Each number is 128 + 24 x the weight over its row's rms, rounded and kept within 0 to 255. Layers, rows and columns count from 0. Numbers have three digits each. The size before them is the row's rms in percent of the matrix's.

# down: layer 5 MLP down (transposed), 2048x512, rms 0.0455, rows 1001-1047, columns 128-191
# up: layer 5 MLP up, 2048x512, rms 0.0958, rows 1002-1047, columns 128-191
down1001 088:141151143068132143165140119111148127172093137104111117127113123126129108115108108127086128176146155103098113174155159124156133167140106154134118163146125124095102110112115075149138092139105133
up1002 099:119134106152157136138089148123123142160175145095096155120133144166144158135133137119150121149180170148126103110100159174141153118122102146126120123137135062153155138087150144176142145144159108
down1002 078:105148140108128129151138094134111114146164150141103117135108103099142135151099124141143155091133173104144149103155099147118104127096114154173103143150084145135114146107145168147101090101186115
up1003 097:154139072181161122099147088150139076096132122136131141116131124139131107105121146087123127121183128100134128091109131137132110093108121117118143124104113100127125129135143095130116101129164126
down1003 093:108105129110144135092123092096099162159127150168130135140098150134148116100146150083094166130133121114108160123153152174120133131138143100123130154162110136137159101146159125116122134160119112
up1004 107:095113106138119107117103118113123143142145121135156135106072110104161086097152151172139174134154151134121129179148138114077161145086153136106138142131108175108160080138173152161131122124090104
down1004 102:151147160156116135161108123142121098126127134157147124082129135148120084121141148165130101063171155182120105118141121088117118120108104145148107161116132138136134133147125128117115136133129155
up1005 103:127130087136123085155105141140156133105124137124065135136155134142111122097114117110133095169127128141162074139158131097132158133115111133141103137102134143102130155090139164126118118110130094
down1005 099:162098143118130100128106143141142136105151099133133123133168135134110153130096131111158106163102149167130093133143151087125141143128127135107107142150122155141138084122152123107108159170122131
up1006 128:146118129114142159103089137158087123173130146146130123133114119081117148114119167116139118109140100140111116115139124141133115149122109110148128104101100079129116133154131135162137099135131145
down1006 109:141108093125147158127086120122136123153109141135141138121123129107121115106162127079106122095150084130084104135119158119143106109109111135170132112103105103143099153129078161164131135150145129
up1007 091:128110099110076135086111105114133103104090139168132104133171108121140125111137157153139079104161147123115148137117138144131144135151125127157154105129122149142139145111153095129150092103121149
down1007 106:138130136125166134089131174100104140162155113088106101117109153127142106107116135100165153133125130132139165144121136117121172142115123137132127153137125131132146128150141132097095134099119120
up1008 102:090152138110172094186111139151137188131188123127089149088137141147125102086149134151125173127088130143155102116097113138108162143114076109141157137133145123158112126126138129110150113202114116
down1008 107:108180183119151152134088113117126143162152129096106127100135143095107134129136105165134112153120124160102146130069096143099124146124103140121126114143163128122159147180172116135135120157137124
up1009 095:133052137109106125113123153057083117140156121142147149134131141056096123127138165107161122148115126106129144106116138115140092111112122115138104140112112108132144138131153124082142115101173106
down1009 098:154137126177142154090139079136122131167130138096141131153083160138126168096150122086099154161119127130114120118161081124161169161079134157194091140156132168130159154125143132154130130103080119
up1010 099:121153120114141137163131103080124158135134141152101135157169143146160137119137090175164112116115132139135136113094145181090128127156132066153140132086131101153111174134185131154127171103093171
down1010 102:112149138144198118155138147126128150134123170117103118162150153150158128145138084154138151149129122145103175135103127131096142123172129121126135122116142137140099115119137166094135134109104145
up1011 092:133142164116164123124099113119156135116159155169114123135124136099148112134115142142164152170116116132187119113131123134118089135114145140122121126172106149142108113099125139148142135109151098
down1011 102:145127101135116126128163137131138108113121134109142157162102092148119094123188154130127086143128127117072094092116140101134130104124079114120146143166126099097104187123100110129173138149126181
up1012 105:101097148116147131142129139129168089127135122119144132100127143130141118145132104086099082158118152088122139120125085096163137110172148122151095119109125160128095129092151139161159151134098164
down1012 090:104162150136094129135125129104135131090081164111107120134104104120146155102103148134122109106117112097126099155137136176103129117163186154137114115150078147106132144113124099093099128094086115
up1013 092:122115135145144145159149148114078170128159145123106127110094139084152089106109140123149189117123122077104157143177168159073179122118101104156121180181195138121140157112087097111165105159142145
down1013 111:142118120090169066131139140117170097120072111157147177116103123119124156129118150115097137150105106181111136147154122105156115120105108143054131147098110145139108130146128141124116133107158112
up1014 101:194140181139120132177124130117116153143146150164174117143144149148142148098156117133131157139183128116151135122108108150183138112091107134125090150170161117175097107104094113145133159126066083
down1014 115:143149162157160131169163186081097094121150114135141111173125112125118134111126135155121105130179115121103129120112133152162152159139139191101062119144199144179122144123089139143073129113112111
up1015 104:129125117109121111098067087114139138146146166138154118075108139140144104130111116109161126170169100106113117150145117129133155126136151128093117118154169118127105141119127097136128123138142158
down1015 097:111102118135134126113105104139088149166145128124128113117149122151167186150124138133109155132090127113098111116143152064072111126141159136160155149109152107113121154126134106113098106111099119
up1016 102:129132115125158119134101153150087143106129053135139104103138120141126126103115133119129106115109162132131090123127116154124136152100135106130117126134151130122118151136134151158122146064133139
down1016 085:144077174139152141113127128146140144138144124107096149125170131131140112104138147145086171079092125105161125142094136173069138136098090115096119179126152112105138111145113079125164135100113143
up1017 099:130108112128093113103096141089157139096079128125137120115111130138145098097159125144131117109179138129137150128122111138136126114121111106147119176132117136132107122106086120104151166109142125
down1017 085:177115076094108132109145120154122116095090134103107143123173168137112106134133116127145151103108097170147126099088123166148120160133101172166102173169102103154158113101125104123101136102130117
up1018 104:110095145132087136123116124126123118138142137091131110139128112129117156085136136114125149109107150077130133167155152105100135140161148115131147172078137125154131147089154133143121142127132105
down1018 088:130066116094110128126125084142178085084200150100124091104166071142139161151132154123062134117099102113156120161155119105117179152129124095113130068124163139089122145122164132120095136141108106
up1019 091:124131093117115140120122138164111147143126138085097160091141105116126128162149137167124112115153153110118149144102123111095130140144109163100146095154115128148124111139132138128109123123144167
down1019 102:153088108136141124134117121146164129134121093101149107112164097134171146110136156124141166160106067134153109122104099115106138116135167129114118113134108114171134107138150133199143126103128102
up1020 102:143145112103110092113114125149142129099132116118138089158127174154080076169164162134152121126158122122143101111173109089177174165149105148118141133159116123114111105096107158094127115159150131
down1020 089:134148140130160172135151124120156143131145155122115144094125136149150159162135121145112135112109067128125130145141113170142111138128133144160167091121092112173142100063168121101109136127118113
up1021 100:126131150116151090101107083138138113101141114120109134141109112123113188170126146150112137149152056132139121127139120179150136140158109061129141109139129126172111097112142167102125121148123165
down1021 101:091154155138101112117110143094141120092143122137118084090112131136128145117107110164140122148125133084118162129101090130131128133126200072126163112123133137134148095115133112126117149150091130
up1022 107:129149092141151146130137125150107150123106150149114148125135129121148098138163145080133150116114085116173126099085142113111151096094106123075116131119185120125142119124127112120107095126157108
down1022 126:152075175116139105098125126146145125079092124150135138158130129106124108143167113106155135085090142111149116145117117094121157152126153182065129109131194098092124119155135124165119085101161160
up1023 094:143111161148156118145126128112134126139130137096160115148128172172130136144109154104123116140132115132127098142108147100125127084122139108129093150108137120118125154093104141120160140081193136
down1023 101:129150083133124100108142135141095110094085096179108105099079090120137122077121124115112122168146116134122165125094150176135123113142123160159137107120145112133120142102110120165104135154123078
up1024 106:134114132171134154071107194096156124111151121124132162117162180125148144151144133138113119119156104126128123083116105116140150112130155102138088111131137118147147111100144105113128138172124125
down1024 085:132170073143090117180131143084113129101140134099089139123132155130096135124141166118130109068098111097132126078125091139092124111111155130149112112102136107165121107113149127151131130160124120
up1025 103:142135092116093127085105161110090132142115125132119141123128131109118110088107098134143119181097134127130130119119184100146161151124161106137120116078082127135096165111069165116123110125138133
down1025 110:107128138160151111147126148127124127086121108140102157101164146188098105152128117128109134091131113113104110142159137116078128121125125089138141147164152156160138133087141092136121148148173144
up1026 106:126138136121118118113141142116107131188130108124141115118141116101124116088146099145097161160120141135109105137144063128103110107144107140122128123083110127140086099093168126104149136146139159
down1026 115:088097108123133079124124106178135111114100137142147123121133094132125115098145113140144133138131099144183106114132115134117139087135128131139129099125150146116107131121162114154125134128136172
up1027 096:128118125174122162117136178085125117155147130122103129144097122153099167158100150165139155130092089155149099146123134109109123140116116134146122100169115158102146138117133132110142107133138114
down1027 101:163146134114167102162099121140117150141124152127134179107111094065132058088123168118147104144117151132117143149124114081156140191133176115137157158093113118175110094151115149134123137139104117
up1028 094:168164110108138146144121135150141111132115134182111130142149130137101134091118146125112107140109102128146130131103135136146132127104084125128126140097105101133119081133124138112139107088161143
down1028 107:121118166136106100104112126115143153129111094133133096145128151121107123151126057141119096116152108009149092107142120151146130169131088156122176151119086140108163127123111116114134099168155137
up1029 096:113121077090160151082103110120124136135126136165157108155176096100128116142095140113112120156124119105100091141148100086132089155097153147186134134098166133121107127140074117114094152079153094
down1029 101:143171089124116126133147109117108103131128125118161084091141111095135140160116149119143147135094140127133125135175100125127159125142133090127120133132128084196156113139127117134139154143118147
up1030 094:137126153120133177173123111165098131129121093130110147138147114117102149144101101109108183108124141126087121120101168121107116139091150129155100103153134154114131128098124129092089111111199154
down1030 092:124131116118146116134149117147114081119183136140115088114130134104144132115150108131114060110121126152114147111125106173137122112162119146172156101130151133138087124136156076167109114122131158
up1031 103:118159116138151134119122154122115115128092138109108144137108127101123096140128154127130137153144092116111120086096109120079121117094130120125155136179121086106117145141145113118136094107135125
down1031 106:144155122109094164133123096119144187114163145170147146124136151147116110116144143138131125098095118154109125174180143112112117120115146112123106091140117139135143118132136153097155088154098115
up1032 101:112159146110098119135157165119115130189154119100112106084153110184142136076155142128095118114132150121115119122097073179175125127129089115105117111121118136121170131086131101110104123115101134
down1032 104:067130105119131103117144133115117177118096160118128085095109132168121161133110137121107135114164098144120111115169141119108186109126114139098107163085060114123074128131083146116131123095114089
up1033 106:094139081106088114104106159116112133150139149128136123140163090115138127100117139104201135139130178124137139109118147111142113123095144150094099179111142118094120119102119149118115113143147147
down1033 114:131149124100119167082097130113125132116122163093113104124106171114136148153129136128116109126120143116163100175127119158156132106174108144101140153111127115116151132161157083150121155125130147
up1034 097:166081123130153161113175135138107108077145130154130138175120158136160041086179134142125165149108114108143124129108100145140147122081151132122101140128167157152105123153094156113149149118127113
down1034 097:148109119114147118104161123109121107123141100152177121114163135124130114107141136148120136149056156134141107137112128152124116144093115162133104103105104141108126089183108083088123192107146146
up1035 099:102181102129150152123124121131129126128071109110099109093098139180126145137144165145172106120156162097135100143143101121155163156095104103168123140113113132106157098096150116101111103141132188
down1035 093:139135150138118103164125120122127096125114070125090099132161178098159137097117115087090103093137137152091104104125128125157074138129110088142119098109105148070142176144112106116113119130120120
up1036 092:087104135140115144152171112102128142122135136150085111129108102137107064126140140149083126113121099131105098132135080139126141140097116068123120113142120126125107113139149168140132141142107119
down1036 092:129129128126164098131120096152139113124103096135151132103127118154102091148133112164138105117119121169128149110147121152108128129096121152133131131108114147105124161132157149154125131086114104
up1037 101:136116079084121121116133138119113099113106162109126101142114123155132138091134094129147104160173147098156109116154110122125094082133105131112152159195164071102142183157110099115129141121119131
down1037 107:158124123161164124155137159117142128090110105141135107130136130129103125126131174098110186143171121139103141115114125126090155154104127109130097089042174138134128137121125110127127142126151145
up1038 097:060114110127155116179142143147131124139145103100139109131136141166171109150116161134110087115102113099194131127125167157172140129097131147128092115160127124145140198107163111152150116121089135
down1038 104:129140155101134119132110141102157113098110123172141119123111161111166189133117102141118152127123132094133102118135120167091135143151149171180142116129158134153115151098133149132135140150072135
up1039 094:124157137117128119134097161149120161130125138096100132148105152144177122089120129115088122160126106133149135146152110147102144108139091125134143154156116108087147143108062129149107134081136142
down1039 106:141133122119121117107123115127136151123125118134153131151176088125112123170130112126154136120121122125134133132141132141144165147113150145122119116147165142160101096133145102164155137098135127
up1040 095:151178136130161102160118117079108107108132151144125147102127146114112113107128145093126132164129143152171148137148147144121113139119184101108124147123144150135090126127135095109151106130155121
down1040 095:131102123137106136129144132144159151162163093112145130166117103141118067084143152142123119084159101125101122107142108148145107111138107128136106106112102132117111111099091132127101108081141158
up1041 104:147133182145100109089148127117122139156070133115096127140181115124129116138146153132137167141085199164149075140103126129163055137127150105077093126158099151118137147099112175121153151132121160
down1041 090:137108158129088151137107116127135113102098116152157087099128093179151160133123083098109125122107153148122118189121141116188065096126162101096141127146113101114132173127111155127106121139079124
up1042 096:127161134090060111117108131176135122126122126104131109095121109148139143122169109161101112135156074121083102153115110128105160086122129132127146158126134142161088174105080182120108148135127108
down1042 099:122083124165146138116185089118109158094116117146126142119123121148117100125140162128152145096142140088142140123148113126099118137166121138154128122132134085116118095138167107123109114118099112
up1043 099:111125127201144148154144097124104102144107134111172101175126116172169127154116133109126131086158112095143118122139087147124138160128108122121123115158105123148122133132070149144117095099112120
down1043 085:162128112170143138120131115130151131105119113115138136122104127139177112110114095136115119155129159162154112149145117135163106145135116104129162134098150161164140129135099121122093122123142169
up1044 097:159106130130124158114102131174158102139140091111157135085135134096154132147118178081140121116107106069142104128134154107123101093129108069116127091145093135171100137150087108133139116115137145
down1044 103:118110151095123092099137150125130112148120094098140101093124133103119111167192139100162186110123137106126101101091129114145140099159110123107110110113102139192123100173109183143154151151151128
up1045 100:135144155140152140092128134138118130126096118128124184157133135154151138144103096113170113137116151137155158144138095149095152126112140109123146122094159182094130135140155137165108139132129136
down1045 101:129145154150142152114101129136141127135164131126121101151130128106118143131145138153139141110138109121148136120138144102184109108127111159158124128122145139120086107148107089120171134131121130
up1046 091:135119141148133114115187081146101091121136096166129132133109126166123112121178102111126133098161109126137150128118122128171163156077075148123121117152097148139138145168107169129112144121145177
down1046 098:149083137117109136121108144124169114158132144147131125165150082074133098075151124137142108146114120131114097142128095115142128059126179160143149150136112049166113130130139126114122167140121100
up1047 100:114150094104111113124133116112132130120183150103115144110124109132135135142094091116118120132119116136107149112116121142101092148099156101174125124148110124144115103182159130151129123112154143
down1047 087:103157125149115111171121135117097188115128112107149138110093137088133185155101109130108116105099111120118154128183106118105151148118140102158110163119130080110134142116115104151130118112135117